Weights of a small transformer language model: 10 layers, a variant of SOAP for these matrices.
Each number is 50 + 12 x the weight over its row's rms, rounded and kept within 0 to 99. Layers, rows and columns count from 0. The size before them is the row's rms in percent of the matrix's.

# layer 2 MLP gate, 192x64, rms 0.237, rows 89-125, columns 0-63
092:59 56 36 59 58 52 57 61 68 38 52 48 56 40 50 45 35 30 21 65 67 24 53 66 34 57 62 50 54 75 58 51 44 44 37 66 36 40 54 34 41 48 38 45 43 67 48 59 49 49 47 46 34 40 60 42 65 63 28 40 65 54 47 66
100:53 50 43 56 57 36 52 54 46 65 38 68 35 35 56 83 52 59 36 34 82 44 49 56 61 56 54 46 47 54 57 45 37 54 65 58 54 52 58 50 51 36 58 45 57 30 36 71 45 62 44 44 53 67 34 61 30 46 60 38 55 68 77 57
093:21 34 53 69 65 36 52 34 54 25 60 34 45 35 31 32 44 39 54 38 56 29 49 46 48 55 50 47 57 60 57 45 63 48 38 50 41 38 63 54 57 49 40 38 60 51 52 29 69 43 60 57 51 26 50 41 55 20 33 56 52 53 45 44
109:61 38 47 67 47 38 62 59 38 51 35 45 52 22 19 72 55 52 65 56 64 58 42 53 62 46 52 50 62 46 48 45 76 44 39 44 50 52 26 53 56 28 47 56 60 43 35 59 46 69 66 27 50 54 47 34 58 35 31 54 55 55 52 50
102:63 45 48 56 56 62 33 38 58 41 62 59 70 44 86 55 41 72 28 63 63 52 36 38 58 36 59 54 45 47 48 61 50 59 66 52 46 34 71 56 69 58 37 54 40 46 60 30 64 64 44 56 38 37 55 58 45 69 48 37 41 45 59 47
100:57 49 48 66 38 55 42 35 29 67 58 50 69 49 68 42 54 52 49 32 47 56 49 33 53 63 56 61 54 66 19 62 44 53 39 40 55 54 59 51 35 63 55 44 40 35 66 32 38 60 37 49 16 27 52 46 65 58 48 53 44 41 36 49
107:37 36 50 56 29 45 48 49 46 32 80 31 54 42 58 67 28 44 52 43 43 40 35 41 72 47 39 31 43 67 49 50 62 51 75 40 45 56 60 70 60 48 60 58 52 38 67 44 47 55 59 57 51 50 39 71 53 47 37 26 47 42 64 60
096:47 61 47 56 48 42 50 47 45 46 45 48 41 48 57 50 40 36 71 58 68 58 54 62 64 48 34 44 52 45 45 83 46 52 43 47 63 34 56 73 38 60 38 26 56 62 52 44 37 62 50 54 46 64 47 62 67 32 46 19 59 58 49 16
094:66 35 46 35 68 63 53 49 71 67 59 52 59 46 58 28 43 52 49 52 44 53 46 55 42 44 67 32 56 41 40 42 61 49 44 54 45 41 53 74 54 53 58 80 23 43 54 68 55 40 41 42 50 67 75 51 32 52 57 35 60 57 31 41
099:39 26 43 62 43 76 45 46 27 68 60 41 66 62 56 69 51 34 42 59 53 47 61 34 49 61 62 47 56 52 60 28 71 46 63 49 60 50 37 42 55 51 53 62 48 45 49 67 35 63 50 40 53 55 75 49 53 67 72 41 49 31 36 53
099:66 55 60 53 58 63 52 38 52 39 57 41 35 38 46 51 78 26 61 43 48 60 64 14 56 35 49 51 48 68 57 58 47 57 29 45 47 56 64 62 58 43 26 40 47 60 45 59 78 52 41 36 59 46 57 46 55 54 43 47 38 28 41 46
103:57 47 40 51 55 50 66 38 63 49 31 37 44 49 53 20 60 28 59 49 53 46 73 50 38 44 47 54 53 43 54 42 63 56 44 54 59 40 36 64 32 71 39 61 52 55 50 52 66 32 54 57 23 74 56 33 40 23 33 45 49 49 60 52
107:50 45 52 58 45 58 59 56 62 48 61 55 42 61 66 55 41 50 29 59 53 59 62 27 59 45 26 37 36 71 61 35 73 72 39 47 59 51 47 53 58 60 24 28 75 67 54 53 61 56 71 49 46 61 59 57 54 46 39 66 44 44 36 53
119:44 48 60 60 59 45 50 60 51 67 56 44 59 54 58 51 37 47 72 69 62 50 31 36 61 36 36 27 23 57 57 29 43 56 39 58 67 49 58 69 29 40 55 63 57 50 65 43 60 35 50 51 43 35 56 64 48 52 60 72 32 58 60 65
103:27 69 58 46 54 69 26 41 52 51 56 51 55 36 44 51 59 36 62 69 57 78 49 72 37 47 61 48 58 63 60 35 45 48 59 47 58 33 43 47 11 27 46 51 68 40 62 62 41 48 57 55 60 55 51 55 50 52 34 48 48 47 48 51
097:67 73 43 52 39 48 52 29 53 45 67 58 58 57 46 78 44 54 56 80 47 56 54 55 56 43 35 45 45 44 54 56 46 60 62 38 70 41 61 64 53 56 49 20 57 79 33 59 59 64 44 41 52 50 44 41 36 47 58 36 53 70 65 51
107:52 45 46 47 68 76 51 57 59 60 56 47 60 39 46 56 51 64 49 57 29 59 41 39 28 40 45 62 49 61 63 71 65 49 53 52 28 55 48 45 60 48 55 59 78 45 54 53 61 64 76 65 65 48 73 53 43 62 75 47 53 58 30 53
089:71 70 61 23 36 55 39 43 45 51 56 48 65 45 57 28 55 47 39 74 41 43 70 64 62 45 51 46 48 64 56 58 73 37 68 65 54 45 64 46 33 49 45 78 51 50 35 52 43 49 41 49 42 41 64 32 52 46 49 75 48 46 50 48
085:63 56 70 49 38 53 57 56 69 50 31 48 60 57 64 51 50 50 44 51 46 48 52 53 63 45 38 52 47 81 73 70 34 57 42 58 44 53 41 45 47 53 52 60 55 44 20 46 65 39 77 28 46 66 53 63 43 38 58 36 24 54 41 44
098:46 36 50 27 56 52 63 54 39 59 60 47 32 41 55 70 39 48 68 42 41 51 25 48 55 52 33 51 56 63 47 45 49 48 60 41 66 61 61 53 34 45 10 45 51 76 53 75 38 44 38 51 37 54 54 43 64 34 41 48 39 50 59 38
089:44 48 45 32 39 27 71 38 45 50 43 55 49 40 37 73 41 53 54 58 50 70 70 41 44 50 40 52 35 35 67 46 68 64 68 59 45 40 55 53 57 50 64 35 52 61 45 64 34 68 15 38 38 47 32 44 49 46 43 38 55 45 61 44
118:57 64 43 63 49 40 46 46 66 59 64 37 52 68 48 58 55 48 32 56 53 30 27 76 53 46 48 45 65 59 39 63 48 48 39 94 36 71 41 32 49 44 63 37 43 67 33 42 43 48 50 54 39 49 51 38 39 50 46 40 58 48 47 49
103:63 52 67 26 78 53 55 59 64 41 61 35 70 67 56 52 50 50 54 55 62 71 52 57 31 14 58 42 46 43 52 54 34 69 60 55 49 51 54 44 56 58 30 30 46 49 46 51 48 55 58 51 71 51 76 48 48 39 56 46 33 51 50 51
117:45 39 42 59 72 57 40 49 28 42 59 72 54 36 51 36 59 22 47 33 60 44 44 56 50 60 53 53 43 59 35 46 37 43 67 41 54 40 47 37 41 32 33 55 46 19 57 75 37 49 41 61 42 40 53 63 41 66 56 52 69 39 61 53
109:57 55 45 50 48 66 46 43 67 43 44 38 58 52 69 31 53 42 55 46 39 47 51 57 33 51 57 49 39 56 38 46 39 78 65 68 38 30 68 57 24 70 38 54 45 81 50 48 71 44 47 64 65 62 58 45 32 63 49 41 64 47 50 49
115:56 51 43 61 49 54 60 58 38 46 30 45 34 51 44 59 69 33 68 50 65 69 69 54 42 31 46 67 62 49 45 67 66 59 45 46 61 44 46 43 24 42 54 43 56 40 39 40 41 61 58 39 46 56 51 93 46 59 51 52 55 42 68 41
098:30 31 42 52 56 47 36 42 39 48 46 34 49 47 30 47 36 39 65 36 40 82 79 71 57 39 55 52 63 84 72 56 46 53 28 72 42 45 47 54 58 39 48 50 56 66 58 47 56 48 48 61 45 54 55 43 56 47 48 43 54 48 45 60
098:65 56 65 58 79 50 35 57 45 47 44 46 67 44 36 39 48 40 56 60 39 53 75 39 42 57 34 48 36 40 52 43 37 72 44 54 45 33 70 72 48 24 59 65 45 54 54 44 38 44 33 59 34 59 68 32 56 38 52 50 58 40 56 41
103:38 38 45 56 45 50 57 29 53 63 21 37 51 47 69 56 57 37 57 41 39 33 63 68 61 58 30 32 46 63 49 53 49 64 47 41 72 37 55 37 49 65 57 60 51 45 22 53 62 50 54 67 40 70 38 44 56 52 34 42 68 50 64 40
103:60 57 64 69 66 52 53 45 37 67 42 60 56 50 40 63 43 50 26 40 56 39 45 64 50 52 50 36 53 51 23 52 49 71 50 41 11 44 53 38 54 64 58 54 79 53 51 42 59 63 39 53 54 47 55 53 75 41 60 49 45 51 35 34
082:50 49 43 51 45 41 46 49 59 49 48 63 55 38 39 63 75 70 54 44 64 51 60 45 35 46 56 42 50 48 65 57 45 46 49 44 71 44 48 66 49 59 44 38 44 70 42 65 61 43 34 45 39 43 68 40 22 36 80 33 51 42 72 77
103:33 40 38 36 66 45 64 44 71 47 51 57 58 39 77 45 69 62 47 41 56 48 43 53 56 43 48 55 31 55 56 67 38 41 50 61 69 26 52 45 31 59 44 40 57 58 56 27 68 39 47 50 43 67 57 26 39 25 51 57 45 48 64 45
101:58 57 54 14 36 39 44 46 45 58 41 57 45 45 37 33 48 49 56 58 44 61 67 53 44 50 73 31 41 64 56 42 45 32 74 58 19 37 38 58 46 57 40 50 34 39 63 41 50 53 50 37 60 21 40 51 64 51 45 46 45 37 55 58
109:49 42 48 32 81 35 53 51 67 32 52 71 65 39 57 64 40 59 58 39 73 55 35 59 50 44 50 58 39 56 58 78 69 43 57 60 39 45 44 52 50 35 64 52 48 60 39 54 40 53 69 46 48 57 36 40 55 55 48 63 48 52 59 83
095:48 65 55 65 53 42 30 42 67 88 49 49 49 47 43 50 63 47 65 78 52 48 48 68 59 61 25 58 38 54 43 31 46 68 45 43 40 48 65 48 54 52 44 36 50 67 47 43 37 48 68 59 48 64 49 65 52 57 43 58 58 69 71 55
095:48 69 75 53 58 55 47 58 71 61 46 32 50 47 44 59 43 51 48 33 69 64 57 49 44 53 58 62 57 55 50 72 43 55 78 55 59 57 52 46 32 53 50 50 51 76 46 59 58 52 56 40 71 59 73 60 43 80 38 44 31 37 49 62
101:50 70 33 50 69 31 57 29 64 45 35 35 37 51 52 48 60 30 45 45 66 65 51 43 38 64 49 54 41 52 57 83 56 33 63 42 55 30 51 42 39 69 32 41 52 57 51 57 56 53 35 53 53 56 39 30 54 53 47 55 61 68 70 46
# layer 2 MLP up, 192x64, rms 0.226, rows 89-124, columns 0-63
100:25 45 43 71 56 66 70 43 48 43 48 53 65 62 51 63 22 61 40 40 48 54 40 54 42 71 60 44 53 37 30 28 26 39 52 59 56 56 57 35 35 60 55 44 56 57 63 52 60 42 71 54 55 52 27 53 62 51 40 63 47 61 39 36
097:52 53 37 60 54 60 35 61 55 60 50 64 37 48 43 68 52 67 41 25 78 65 60 56 52 60 49 45 36 54 65 40 39 54 81 54 51 71 63 41 43 33 56 14 56 57 52 61 48 62 50 53 55 68 53 51 42 57 65 45 60 49 55 60
099:21 46 52 60 56 45 50 43 69 31 62 51 30 33 37 41 50 59 50 44 46 33 49 43 55 53 40 63 64 52 62 49 71 53 54 54 41 57 51 52 52 54 46 47 49 47 56 41 70 55 61 38 37 31 28 63 58 20 25 61 47 68 48 26
108:54 45 47 70 38 48 47 44 62 61 71 48 51 39 56 28 51 32 57 62 28 42 75 55 44 54 65 49 25 48 41 43 32 33 59 39 55 55 69 39 52 66 51 56 33 48 46 49 65 52 32 64 48 58 46 58 51 82 42 44 55 70 51 44
110:49 50 30 34 31 47 60 58 53 45 57 69 46 54 49 43 49 44 56 55 40 53 55 52 65 56 39 61 49 57 37 68 44 40 44 39 78 35 54 50 37 70 63 24 35 49 61 64 52 69 57 51 45 60 39 29 72 39 60 62 67 70 34 43
088:46 50 45 66 37 49 41 50 33 75 48 61 58 43 49 48 72 52 54 25 51 59 46 52 55 57 45 52 36 80 31 65 35 40 48 38 55 65 66 55 29 42 64 50 47 56 62 44 50 24 46 41 26 40 54 54 66 58 45 54 43 57 31 68
092:24 49 39 49 44 19 44 27 32 55 70 58 27 51 44 35 53 31 44 50 41 40 56 71 65 55 57 46 53 51 42 53 42 42 39 64 48 74 65 53 50 53 48 40 50 47 49 50 85 42 42 46 42 41 44 47 38 45 36 62 49 39 64 48
105:38 39 62 44 51 62 43 36 58 38 49 55 48 64 49 60 45 38 59 51 36 57 60 53 30 52 57 57 33 48 69 38 69 42 55 49 62 62 79 51 47 73 57 30 34 64 79 60 56 53 35 54 61 59 36 41 38 49 48 79 42 51 58 38
099:65 48 46 55 66 37 31 23 51 31 57 33 44 39 49 68 45 55 60 79 59 37 45 66 74 47 43 44 47 44 69 41 55 49 35 61 32 58 48 58 32 54 38 56 62 61 46 57 41 39 54 71 44 30 37 54 39 49 54 55 38 62 44 62
108:48 47 43 64 47 49 63 49 65 60 55 50 47 46 46 42 52 76 24 48 34 68 64 33 49 50 51 58 30 74 65 34 59 34 85 41 60 56 47 66 28 24 55 39 34 52 60 46 49 51 44 51 59 50 60 44 44 59 56 51 46 49 48 66
098:56 64 72 71 70 54 60 56 55 76 77 50 46 51 50 54 65 33 47 43 60 58 45 27 55 45 53 56 39 64 57 59 43 47 36 34 35 57 69 57 59 35 35 52 57 60 63 49 73 56 47 40 55 45 55 66 53 53 42 39 31 35 35 42
107:41 56 42 42 38 43 39 51 49 50 53 46 62 34 48 81 52 74 23 72 57 68 38 47 78 51 52 54 44 57 46 45 50 58 56 69 36 69 42 45 54 39 66 40 53 42 50 49 26 48 37 49 48 29 35 44 59 58 57 38 47 35 50 65
111:57 51 32 73 56 56 64 36 48 47 50 32 54 44 48 63 57 43 57 32 51 57 25 80 43 50 57 71 61 51 40 59 48 36 62 47 49 46 53 62 46 50 84 50 22 55 52 52 32 50 39 38 74 59 42 44 44 67 50 47 58 40 47 38
107:29 36 58 44 43 51 45 51 65 25 48 39 50 52 41 51 45 54 54 52 44 62 47 49 56 62 60 91 30 32 38 59 57 50 32 54 48 58 50 58 50 66 50 57 40 62 44 52 34 19 60 55 50 54 63 45 50 58 42 24 47 53 25 43
104:45 58 49 65 46 41 57 62 64 59 43 42 63 36 36 33 44 58 48 45 51 43 40 68 39 67 36 65 40 35 26 40 56 41 73 58 48 55 42 30 43 58 79 69 31 60 43 44 53 57 57 37 57 63 45 45 41 58 44 38 39 51 70 73
096:46 62 38 61 42 46 35 26 55 66 49 56 68 53 33 32 50 57 49 47 54 50 43 55 56 50 59 37 27 40 32 62 46 36 39 57 63 65 45 45 40 40 65 59 46 62 61 24 46 62 65 44 55 54 54 53 49 66 48 60 59 33 56 91
126:56 52 37 75 73 54 58 49 35 52 51 28 60 70 66 52 48 54 53 74 50 52 36 69 44 46 45 51 60 42 49 48 50 55 34 41 45 60 37 59 49 48 49 41 84 33 77 56 50 60 68 63 63 53 60 50 64 36 44 40 43 54 35 36
084:46 45 50 51 49 41 46 44 47 55 70 49 66 43 59 50 54 54 37 72 57 50 51 93 50 45 27 46 42 67 47 35 75 53 56 47 62 46 57 38 53 47 55 40 57 62 48 58 46 60 39 48 44 49 31 47 71 55 19 66 37 55 64 66
088:49 50 18 50 60 44 49 54 27 62 50 52 40 45 38 56 52 39 54 42 56 57 44 60 38 35 71 28 53 40 35 31 54 40 51 27 53 28 56 48 65 46 55 37 59 62 70 46 35 40 28 62 56 36 44 34 45 51 33 56 62 51 63 68
092:45 62 56 78 44 69 49 44 31 60 49 54 33 38 58 48 67 22 54 40 48 58 48 46 44 37 36 56 63 62 44 50 67 30 54 43 72 57 42 55 32 50 57 60 49 49 45 51 56 64 62 32 42 66 42 54 57 42 38 30 56 45 68 76
094:49 37 63 36 58 27 64 45 62 67 61 43 60 25 38 55 59 54 45 61 73 57 44 37 50 61 46 31 49 41 47 47 64 61 67 77 33 50 46 46 53 64 62 40 64 48 49 47 47 58 32 49 46 55 65 58 56 61 71 69 68 32 54 56
100:48 48 47 44 42 42 63 29 46 28 57 32 44 60 72 51 30 35 38 38 53 42 51 53 54 67 55 63 45 58 56 61 53 49 48 63 47 53 40 14 62 64 51 58 62 62 50 65 19 57 39 40 47 61 38 65 46 62 64 39 45 36 45 36
112:51 49 71 53 47 53 40 31 74 49 72 43 42 23 49 41 46 48 45 55 51 39 47 48 34 43 62 53 48 49 56 48 58 51 44 29 33 49 67 74 39 60 60 48 32 55 36 46 60 61 57 57 26 57 37 63 77 67 65 50 47 43 65 41
119:45 56 43 38 52 74 70 22 60 61 55 54 45 42 67 35 67 45 48 70 51 53 38 64 67 33 39 48 43 46 64 46 36 31 61 38 43 49 39 59 49 59 48 68 56 50 41 41 47 47 49 37 25 49 60 41 45 40 43 34 61 70 38 26
105:56 41 42 64 69 40 53 73 29 35 50 65 40 52 26 35 51 33 40 70 44 37 55 63 51 27 38 52 53 29 55 78 72 40 31 44 65 67 45 51 59 50 63 50 53 45 49 50 35 39 57 61 53 56 41 47 60 41 50 53 44 42 64 56
115:51 46 59 52 43 49 33 38 71 49 70 64 71 31 55 44 44 46 29 46 56 32 23 47 35 40 46 33 38 67 54 69 32 37 53 39 39 55 68 53 51 64 30 55 47 55 36 61 55 47 39 61 28 62 58 55 30 62 47 56 60 53 50 55
096:46 38 33 60 43 40 46 60 32 47 65 48 44 39 57 38 53 44 21 61 58 56 64 40 40 44 43 48 44 39 36 38 37 43 45 32 61 68 46 46 39 74 51 47 51 59 68 71 72 57 57 66 63 30 39 51 62 46 60 25 50 32 41 50
096:52 50 42 55 58 33 23 36 57 33 47 48 41 58 35 73 27 56 55 41 73 60 61 48 58 59 49 23 51 70 65 48 45 56 33 46 57 61 49 49 50 41 55 37 28 64 38 60 30 41 39 45 60 49 37 24 48 58 64 55 46 56 54 48
097:48 41 57 44 46 64 67 55 49 33 48 56 61 36 59 64 56 46 56 52 63 65 58 43 44 54 81 53 49 66 70 47 60 36 46 67 69 39 51 37 53 39 49 48 52 61 50 45 36 39 49 66 36 59 43 21 64 57 71 50 33 52 26 28
086:49 49 66 59 64 44 58 40 51 73 51 73 68 39 47 54 47 65 45 54 57 43 51 55 29 57 65 46 67 28 36 38 42 72 52 35 43 39 58 26 52 62 68 48 39 59 63 62 57 58 28 42 50 54 35 57 65 35 43 52 33 40 36 39
082:61 64 61 65 54 49 52 49 41 51 12 42 47 45 52 30 46 40 43 41 32 25 56 44 40 47 43 46 39 45 43 51 57 57 58 49 50 44 57 46 47 21 75 47 49 32 43 22 56 30 63 39 71 56 36 57 45 55 45 44 65 49 40 48
098:47 61 52 56 48 44 32 58 40 64 71 41 57 51 32 47 40 36 67 70 51 43 40 58 48 49 49 59 54 39 48 47 72 44 42 45 41 69 46 49 61 40 51 49 60 54 39 77 37 56 62 62 71 43 76 71 63 73 54 33 56 34 34 59
106:36 51 59 50 53 55 47 36 54 63 15 68 63 61 56 50 59 54 56 43 60 66 66 50 72 61 37 42 41 48 58 34 38 47 55 48 44 29 37 60 45 55 48 62 62 45 77 47 59 64 58 40 34 57 68 50 54 58 72 46 48 36 72 67
098:51 56 51 63 38 52 32 48 39 38 55 34 27 58 59 50 51 21 56 43 33 43 56 31 66 51 49 56 45 71 74 16 50 41 55 54 53 47 45 35 36 74 62 63 52 53 72 42 46 39 63 59 41 54 66 40 43 56 52 55 50 40 44 54
112:59 49 28 61 53 46 52 51 55 36 56 54 49 59 44 42 55 46 38 36 39 52 52 49 41 58 55 35 55 33 64 71 72 31 56 51 58 52 26 37 39 69 50 59 44 52 60 41 69 54 29 52 55 45 49 27 39 31 25 49 66 37 28 32
088:46 56 59 40 32 56 54 30 54 52 61 49 49 58 35 34 37 25 44 40 55 30 47 53 40 23 31 58 55 31 52 45 53 57 34 66 55 51 63 60 35 63 67 40 48 51 59 69 64 72 55 46 37 58 67 50 53 46 61 44 23 54 49 59
# layer 2 MLP down (transposed), 192x64, rms 0.205, rows 89-124, columns 0-63
101:52 38 47 50 47 44 38 69 65 54 63 40 25 62 51 54 56 49 56 68 56 49 41 66 78 55 60 42 43 49 68 69 78 81 52 39 38 46 54 57 62 44 38 54 57 29 49 56 61 54 41 50 46 52 83 43 50 39 52 40 36 47 52 48
103:37 59 56 50 47 52 51 24 48 44 43 43 54 79 47 30 49 37 52 43 27 48 36 49 44 46 50 73 38 33 71 40 42 48 33 55 35 48 48 70 35 52 68 48 58 49 64 50 54 63 54 63 49 53 52 54 63 53 70 57 66 47 19 66
102:35 35 32 50 45 31 47 37 30 40 66 47 67 53 39 41 55 25 35 50 35 57 41 44 53 68 39 40 50 70 62 58 51 69 50 69 48 34 58 44 49 37 40 43 56 56 42 45 55 57 64 63 58 37 31 71 59 50 70 65 51 52 71 55
097:37 65 50 65 48 52 52 46 57 44 36 67 50 55 45 71 52 62 50 66 66 48 27 41 58 47 30 69 41 51 35 39 50 53 33 54 69 39 34 47 32 59 70 52 55 58 53 42 40 47 32 26 65 45 75 63 71 40 56 57 54 43 45 60
102:59 33 47 48 52 57 57 70 62 36 83 50 68 38 72 53 51 42 57 64 51 49 45 38 46 53 38 55 47 63 37 63 44 32 61 35 60 77 62 64 71 55 28 28 46 52 51 37 45 65 70 55 44 55 36 42 49 56 50 49 47 59 61 46
098:56 50 62 43 47 47 36 50 76 35 64 35 66 11 36 58 57 30 54 45 55 51 48 73 60 49 51 36 42 49 42 54 61 53 48 48 43 70 64 45 56 37 29 65 54 53 44 42 63 31 53 64 68 29 53 39 47 50 41 57 45 60 55 63
091:51 47 45 54 74 59 37 44 67 54 52 45 50 59 53 45 38 35 59 53 33 42 55 61 43 39 63 57 52 26 72 56 67 49 33 55 51 48 26 48 82 43 43 41 49 52 42 38 34 42 47 55 48 51 25 53 57 56 78 62 49 63 24 55
112:49 41 41 62 32 63 36 44 52 63 51 43 33 35 38 49 50 33 65 46 65 66 85 57 81 46 31 65 46 50 60 69 53 52 55 47 49 47 51 58 53 42 54 29 43 48 61 53 66 59 44 59 48 43 52 60 57 36 69 64 57 53 67 30
099:58 51 68 51 54 69 63 45 63 32 57 47 72 52 53 62 46 63 44 68 73 30 48 51 65 53 52 41 44 61 45 51 39 42 39 36 45 64 52 38 32 51 33 59 52 56 71 40 53 33 52 78 52 52 22 24 53 45 61 58 46 44 53 52
103:51 53 69 39 58 59 50 64 58 49 74 45 52 64 47 77 39 56 40 53 55 56 58 40 33 72 56 75 46 46 59 47 64 40 45 76 38 35 55 45 75 48 26 72 60 63 61 49 56 53 59 68 51 48 52 63 40 48 53 40 50 39 67 50
094:42 42 29 31 37 38 53 40 48 48 38 39 66 69 47 42 57 61 59 08 48 64 57 52 65 53 47 40 68 57 48 47 35 55 53 54 65 68 40 47 50 46 57 30 63 35 47 55 66 54 54 56 46 46 51 79 36 51 62 45 50 55 57 72
107:49 37 38 46 57 30 77 58 40 40 51 63 80 40 60 42 18 67 72 66 43 49 43 44 41 33 63 50 72 45 41 53 41 57 47 40 68 42 46 38 35 51 52 46 65 49 53 41 52 46 65 60 44 56 46 43 65 54 77 53 54 46 45 48
100:57 58 47 37 58 51 67 49 51 46 75 57 57 75 53 66 52 49 50 67 46 37 40 64 48 47 49 58 41 60 52 65 53 60 62 37 49 29 29 49 24 68 50 33 35 68 48 56 56 68 65 57 57 56 73 37 44 54 35 57 47 59 28 38
097:39 70 42 32 47 32 51 53 49 43 31 68 56 64 50 78 47 44 46 53 39 59 52 52 65 44 37 33 60 48 35 50 60 46 51 39 51 50 31 41 55 41 38 41 36 76 67 56 83 42 52 57 63 60 59 45 48 45 48 37 29 42 49 32
101:55 46 51 44 52 47 49 40 34 61 48 43 44 61 35 52 46 57 49 63 69 16 39 57 59 57 71 48 37 65 51 74 40 32 50 43 39 66 53 67 58 48 45 40 55 44 52 64 46 35 73 63 40 76 61 52 73 38 64 58 63 59 61 40
099:32 39 63 43 45 42 74 58 35 54 28 49 46 54 60 26 51 52 58 34 39 74 49 49 40 38 59 64 56 42 52 36 44 49 46 81 17 58 58 36 58 38 54 54 45 32 56 52 50 33 50 40 45 33 56 50 46 70 56 51 53 35 47 51
114:53 38 37 54 64 62 46 76 44 53 62 48 61 60 59 59 65 40 42 34 38 27 45 53 51 53 66 41 57 42 46 61 50 63 38 56 57 50 57 63 66 50 57 76 58 44 49 82 39 72 53 47 80 47 55 50 60 49 74 51 66 63 53 55
084:68 46 58 22 56 53 51 53 45 39 52 56 61 54 45 52 47 46 54 32 48 68 65 27 60 69 61 60 53 47 40 40 31 29 30 53 46 50 49 65 58 52 47 33 43 63 49 57 73 39 59 49 58 59 57 57 58 43 57 18 62 78 42 51
090:55 50 52 41 74 64 74 44 40 65 58 53 40 54 50 41 43 50 65 64 43 65 56 50 63 53 53 43 57 37 47 55 66 44 56 58 58 27 48 77 61 32 28 32 43 38 33 66 53 48 41 52 50 56 36 48 25 59 41 62 50 20 53 51
100:41 56 36 69 34 47 79 61 53 50 44 53 50 16 51 40 37 39 41 49 67 60 57 46 53 40 46 55 46 66 60 57 66 62 49 46 50 30 59 44 50 55 46 50 46 32 47 64 64 40 52 39 47 56 40 67 61 49 23 56 42 67 17 48
089:46 70 56 33 51 50 63 44 40 29 56 26 51 28 63 41 53 55 43 30 46 61 33 55 71 61 55 24 61 44 49 37 55 37 62 41 27 53 44 50 43 56 44 60 63 55 56 60 50 48 70 39 40 48 46 37 44 50 54 37 53 27 28 31
106:46 60 56 46 51 61 37 51 62 55 43 46 58 61 31 75 51 35 70 61 32 86 37 50 49 58 71 44 53 45 56 29 39 54 56 27 53 48 51 34 59 58 39 44 61 43 64 41 36 56 41 59 43 67 40 66 67 58 66 61 55 57 48 60
098:68 49 57 64 40 48 45 57 62 49 41 24 38 23 64 31 52 56 46 50 58 50 50 37 40 67 52 40 46 52 29 54 58 57 69 64 42 52 62 54 30 44 57 46 37 64 37 37 46 47 51 41 40 57 40 40 81 86 51 47 45 56 54 49
108:61 44 53 57 46 42 30 64 41 38 65 49 56 53 39 48 32 65 38 44 49 71 52 33 70 66 51 50 49 65 47 77 41 77 37 56 29 60 45 46 57 33 43 58 35 63 65 37 53 51 37 42 39 40 56 60 55 74 53 56 69 41 40 53
100:51 66 46 49 41 61 63 51 62 52 49 43 36 67 66 46 47 64 76 64 43 65 56 52 48 42 50 58 34 70 22 46 56 31 39 71 36 44 61 57 36 31 45 48 51 56 47 67 44 57 20 53 44 41 60 49 43 39 39 52 70 51 31 55
111:56 44 50 56 46 40 65 56 48 45 36 60 57 44 59 54 59 32 55 53 75 59 59 43 56 30 40 52 44 48 55 42 93 43 67 55 34 55 41 43 29 26 56 44 66 52 46 45 42 46 70 37 35 51 41 43 50 22 55 49 33 48 61 57
102:62 55 59 58 45 35 32 75 78 43 38 55 54 48 46 51 40 49 50 34 53 50 32 60 43 32 57 34 53 39 62 44 56 62 52 46 64 42 54 57 55 67 49 36 65 36 54 30 40 36 79 23 62 64 37 61 55 46 45 68 48 53 39 57
103:72 41 49 41 41 60 58 46 33 50 45 56 59 59 52 56 65 40 46 60 48 57 56 37 53 49 36 48 35 34 32 59 28 38 45 52 51 49 51 69 47 52 31 30 51 21 58 60 32 38 61 65 48 31 70 42 70 39 32 57 44 61 42 71
107:50 44 65 50 22 74 42 42 76 41 51 86 46 37 66 58 60 62 63 39 58 47 57 31 40 64 52 52 71 30 54 44 49 43 35 44 56 55 39 42 50 50 41 62 68 52 37 54 64 25 50 58 39 46 54 52 41 52 51 41 58 50 45 44
091:51 51 63 45 38 62 54 45 34 41 35 67 42 31 42 58 43 57 28 42 63 54 52 52 31 56 52 55 62 49 42 31 54 38 42 39 29 58 48 42 84 62 40 52 66 55 50 53 36 49 31 58 33 58 57 55 62 72 76 41 52 60 34 50
090:56 52 68 51 66 51 36 31 63 54 53 49 54 57 63 31 41 34 61 53 49 36 44 30 81 40 31 43 55 49 42 48 49 43 42 73 52 59 59 51 44 49 57 55 54 22 61 51 52 73 53 39 47 51 25 42 22 55 60 63 52 65 53 43
100:58 41 50 69 50 47 37 70 38 65 63 31 55 40 23 21 35 52 53 56 49 48 36 65 52 39 39 43 54 56 47 40 75 44 49 46 34 70 69 43 49 52 50 67 50 48 50 60 49 48 42 50 48 48 66 65 64 70 41 63 66 36 35 60
101:70 58 52 41 49 37 45 49 47 44 65 62 35 55 50 57 61 62 26 66 39 29 29 66 46 43 76 60 64 63 45 59 58 48 43 56 83 76 56 56 40 50 47 38 61 60 51 51 38 48 40 54 53 55 56 55 46 31 31 47 59 64 65 46
095:41 55 49 63 37 44 45 54 33 73 50 53 57 56 47 61 38 48 55 72 55 45 62 42 49 53 27 52 62 47 49 57 41 38 53 36 61 45 22 54 53 52 37 44 26 56 31 71 70 63 43 44 52 67 63 48 29 34 65 34 53 66 56 70
106:51 66 51 53 53 46 46 49 55 48 75 37 27 51 38 33 50 62 33 58 54 51 57 57 95 64 43 62 35 34 51 52 58 39 56 55 50 41 46 66 57 44 49 39 37 64 74 72 52 31 59 30 47 49 60 46 54 43 44 51 35 60 49 47
098:55 54 59 49 53 46 41 49 62 37 44 41 51 47 62 58 74 69 37 23 70 47 88 68 51 66 40 49 70 68 54 52 32 67 66 57 52 58 60 47 50 53 54 64 56 72 51 46 42 55 44 43 53 52 40 60 36 70 50 63 39 49 47 62